Weights of a small GPT-style language model, trained from scratch on English Wikipedia: no biases in attention or MLP, 3431 steps.
Each number is 128 + 32 x the weight over its row's rms, rounded and kept within 0 to 255. Layers, rows and columns count from 0. The size above them is the row's rms in percent of the matrix's.

# layer 17 attention key, 128x128, rms 0.186, rows 93-95, columns 0-127
size [ 90  81  71]
[[101 134 125 127 143 131 143 202 174 200 129 110 167  84 175 108 112  57 168  98 134  91 134 148 159 194 142 110 163 152 196 144 188 164 160 153 116 160 149 172  89  75 146  56 134 157 106 173  57 147 148 164 133 119 184 142 110 106 137 138 140  74 126 140 137 129 111 151 138 140  69 150  78 166  75 182 116 166 126 131 117 130 149 112 124 153  84 121 133 129 123 137 188 136 130 103 140 167 157 120  95 121 164 196 118 133 160 142 154  69 141 114  85 166 136 112 126  88 136 153  87 152 120 105 158 142 147 108]
 [138 142 121 116 155 165 138 172 201 120 150 185 106 166  92  97 104 131 166  89 149 181  83 127 168  85 130 175 152 173 133 118 136 144  86 105 108 141  83 209 100 111 156 109 146 153 136 194 162 173 140 133 149 112 148 167 140 108 179 166 189 142 109  82 142 144 108 124 132 106 125 143 131 135  67 166  75 108 151 121 129 171 116 129 128 173  55 142 143 121 112 124 118 114 119 146 181 160 139 130  93 100 136 150 154 201  99  90 171 184 112 136 139 184 153  61 180 141 121 126 135 161 147  96  93  98 145  82]
 [ 93 144 179 175 118 210  75 159  52 113 108 113 139 126 164 112 105 125 158 116 149 122 160 142  95 154 171 112 105 177 137 103  85 118 107  43 130 141 141  98 148 115 146 165  79  84 123 130 165 130 124 118 142 101 136  86 108 104 135 148  87 157 151  77  98 120 123 117 154  86 190  95 168 178 164 120 156  21 111 144 121  80 107 172 169 141 145 145 141 135 175 111 177 102 203 138 117 133 127 148 142 141 105 173 134 156 140  91 138  97 131 123 121  87 122 163 171  80 119 135 116  95 130 131  94  74 124  83]]
# layer 17 attention query, 128x128, rms 0.189, rows 94-95, columns 0-127
size [ 87 117]
[[125 118 123 131 118 137 117 109  99 150 119 149 140 150 139 111  83 134  85 155 101 121 105 101  84 101 128  99  74 169 138 145 168 119 125 147 115 121 119 128 165  76 165 132 170 111 118 146 126 106 130 160 190 104  99 134  97  99 140 159 130 192 100 156  57  98 135 211 147  87 150 198  51 132 175  66  86 157 123 131 142 104  71 106 177 139  98  63 149 127 164 177  96  90 195 194 153 161 137 113 144 111  81 146 118 147 127 154  81  84 140  94  89  90 123  95 137 105 165  76 100 132 120 174 106 112 116 140]
 [142 153 124 152  74 150 135 121  98  83 135  61 101 188  94  99  91 127  94 133 117 180  85 177 155 162 135 141 157  62 136 146 162 145 129  90  94 171 134 117 100 103 125 127 156 122 148 161 107 150 122 200 153 143 147 135  97 108 174 130 157 117 106 128 132 202 126 165 124 105 130 157 123  98 103  94 131 194 129  82 138 146  76 128 157 160 123  61 150 120  98 117  63 104 131 154 183 160 116  94 154  97 116 140  48 144 125 160  85  93  62 114  72 150 129 204 102 116 131 102 123  96 161 127 169 167 134 119]]
# layer 17 attention value, 128x128, rms 0.26, rows 64-66, columns 0-127
size [101  96 108]
[[151 153 104 123  99 132 129 171 115 106  86 102  88 136  97 105 146 112  62 193 117 151  93 204 198 129 145 123 150  91 128 153 121 148 161 153 121 152 106 151 117 102 128 159 120  66 109 138 135 144 182 162 219  83 121  88  99 146 135 138  88 123 145 175 213 119 151 129 106 163 138 156 120 127  83 199 199 126 104 122 124 142 145 152 150 145 161 178 142 146 139 119 115 111  99 143 120 168 164 119 113  97 132 166 163 101 120 162 101 100  94 119 101 116 132 189 130 141  71  45 121 150 149 142 188 107 153 160]
 [120 119 127 150 131  74 141 127 194 114 156 162 133 127  99 125 174 158 174  81 135 134 137 150 113 145  61 103  91 211 130 159 145 131  87 119 171 167 118 134 135 105 150 140 111 168 174 132 184 169 175 142  99 137 150 129 133 170 165 167  86 155  83 146 158 130 178 118  86 176 169  70 141 113 184  96 143 108 127 134 131 122 157 115 102 166 157 122 139 128 209 128 101 176 169 179 166 170 189 128 155  52 138 103 131  66 167 143 182 153 115 159  91 151 141  81 119 116 154 149 115 150 110 144 136 113 142 105]
 [ 73 153 118 157 123 128 122 130 115 142 155  66 128 149 154  64  92  91 101  94 149  96 109 158 147 120 153  74 140 112 154 101 117 172 104 151 156  94 156 139 126  96 121 103  98 147  91  86 111  92 131 106 175 174 138 136 130 120 117 109  93 144  84 126 170  68 163 181 144  68 117 154  87 120 125  98 177 140 177 115 118   7  93 121 136 146 117  88 160 149 142  78 135 122 132  64 146 174 160 128 145  64 104 182 153  71 128 137 130 165  74  84  86 141 113 157 160 129 136 113 139 177 121  80 151 159 141 135]]
# layer 17 attention output (transposed), 128x128, rms 0.239, rows 64-66, columns 0-127
size [103  91 114]
[[156  94  67 114  58 138 149 146 163 153 139 118 117  97  95  95 105   0 128 121 107 133 174 159 125 114 128 128 120  88 128 182 107 143 134 131 184 112 166 112 114 105 135 163 125  93 129 122 147  81 189 129 164 106 149 149  89 111 104  97 176 154 132 144 133  94 132 178 125 112 120 146 102 115  94 202 186 105 102  90  88 130 122 108 156 141 122 205 105 103 107 127 139 122 123 135 117 167 158  94 103 100  59 156 107 109 106 121  95  74  90 121 138 119 103 200 129 147 119  85 130  97 135 105 193 109 143 119]
 [145 118  93 108 115  68 194 141 132 113 188  95 143  80 111 175 160 138 186 137 179 118 134 155 116  92  83 127 103 186 148 137 139 122  92  96 180 142 124 155 136  99 160 123 156 159 170 160 128 188 158 147  88 114 112 125 158 139 157 132 115 169  76 119 152 118 144 111 158 144 154  70 133  68 195 120 133 100 136 109  95 124 114  70 127 179 154 212 167 132 210  87 123 161 144 161 147 162 162 193 168  97 100 137 110 124 124 153 170 129 101 108  85 156 118  77  96 137 156 113 125 170  91 106 122 122 119 110]
 [108 167 157 137 126 163 113 116 104 136 167  76 156 120 162  85 107 110 194 111 159 133 116 165 140 161 141  46 157 123 146 115 126 162 131 157  74 114 150 152 116  90 112  90 208 163 100 139 103 111 101 101 163 170 156 143 115 139  79 122 146 141 117 108 160 140 151 162 162  76 107 132 107 125  75 115 181 176 174 138 163  77 100 144 132 166 138 103 126 113 130 106  94 117 150 111 159 182 111 103 148  73 115 188 166  91 133 144 139 180 100  97 119 153 168 253 146 117 141  82 141 172 122  81 125 130 140 132]]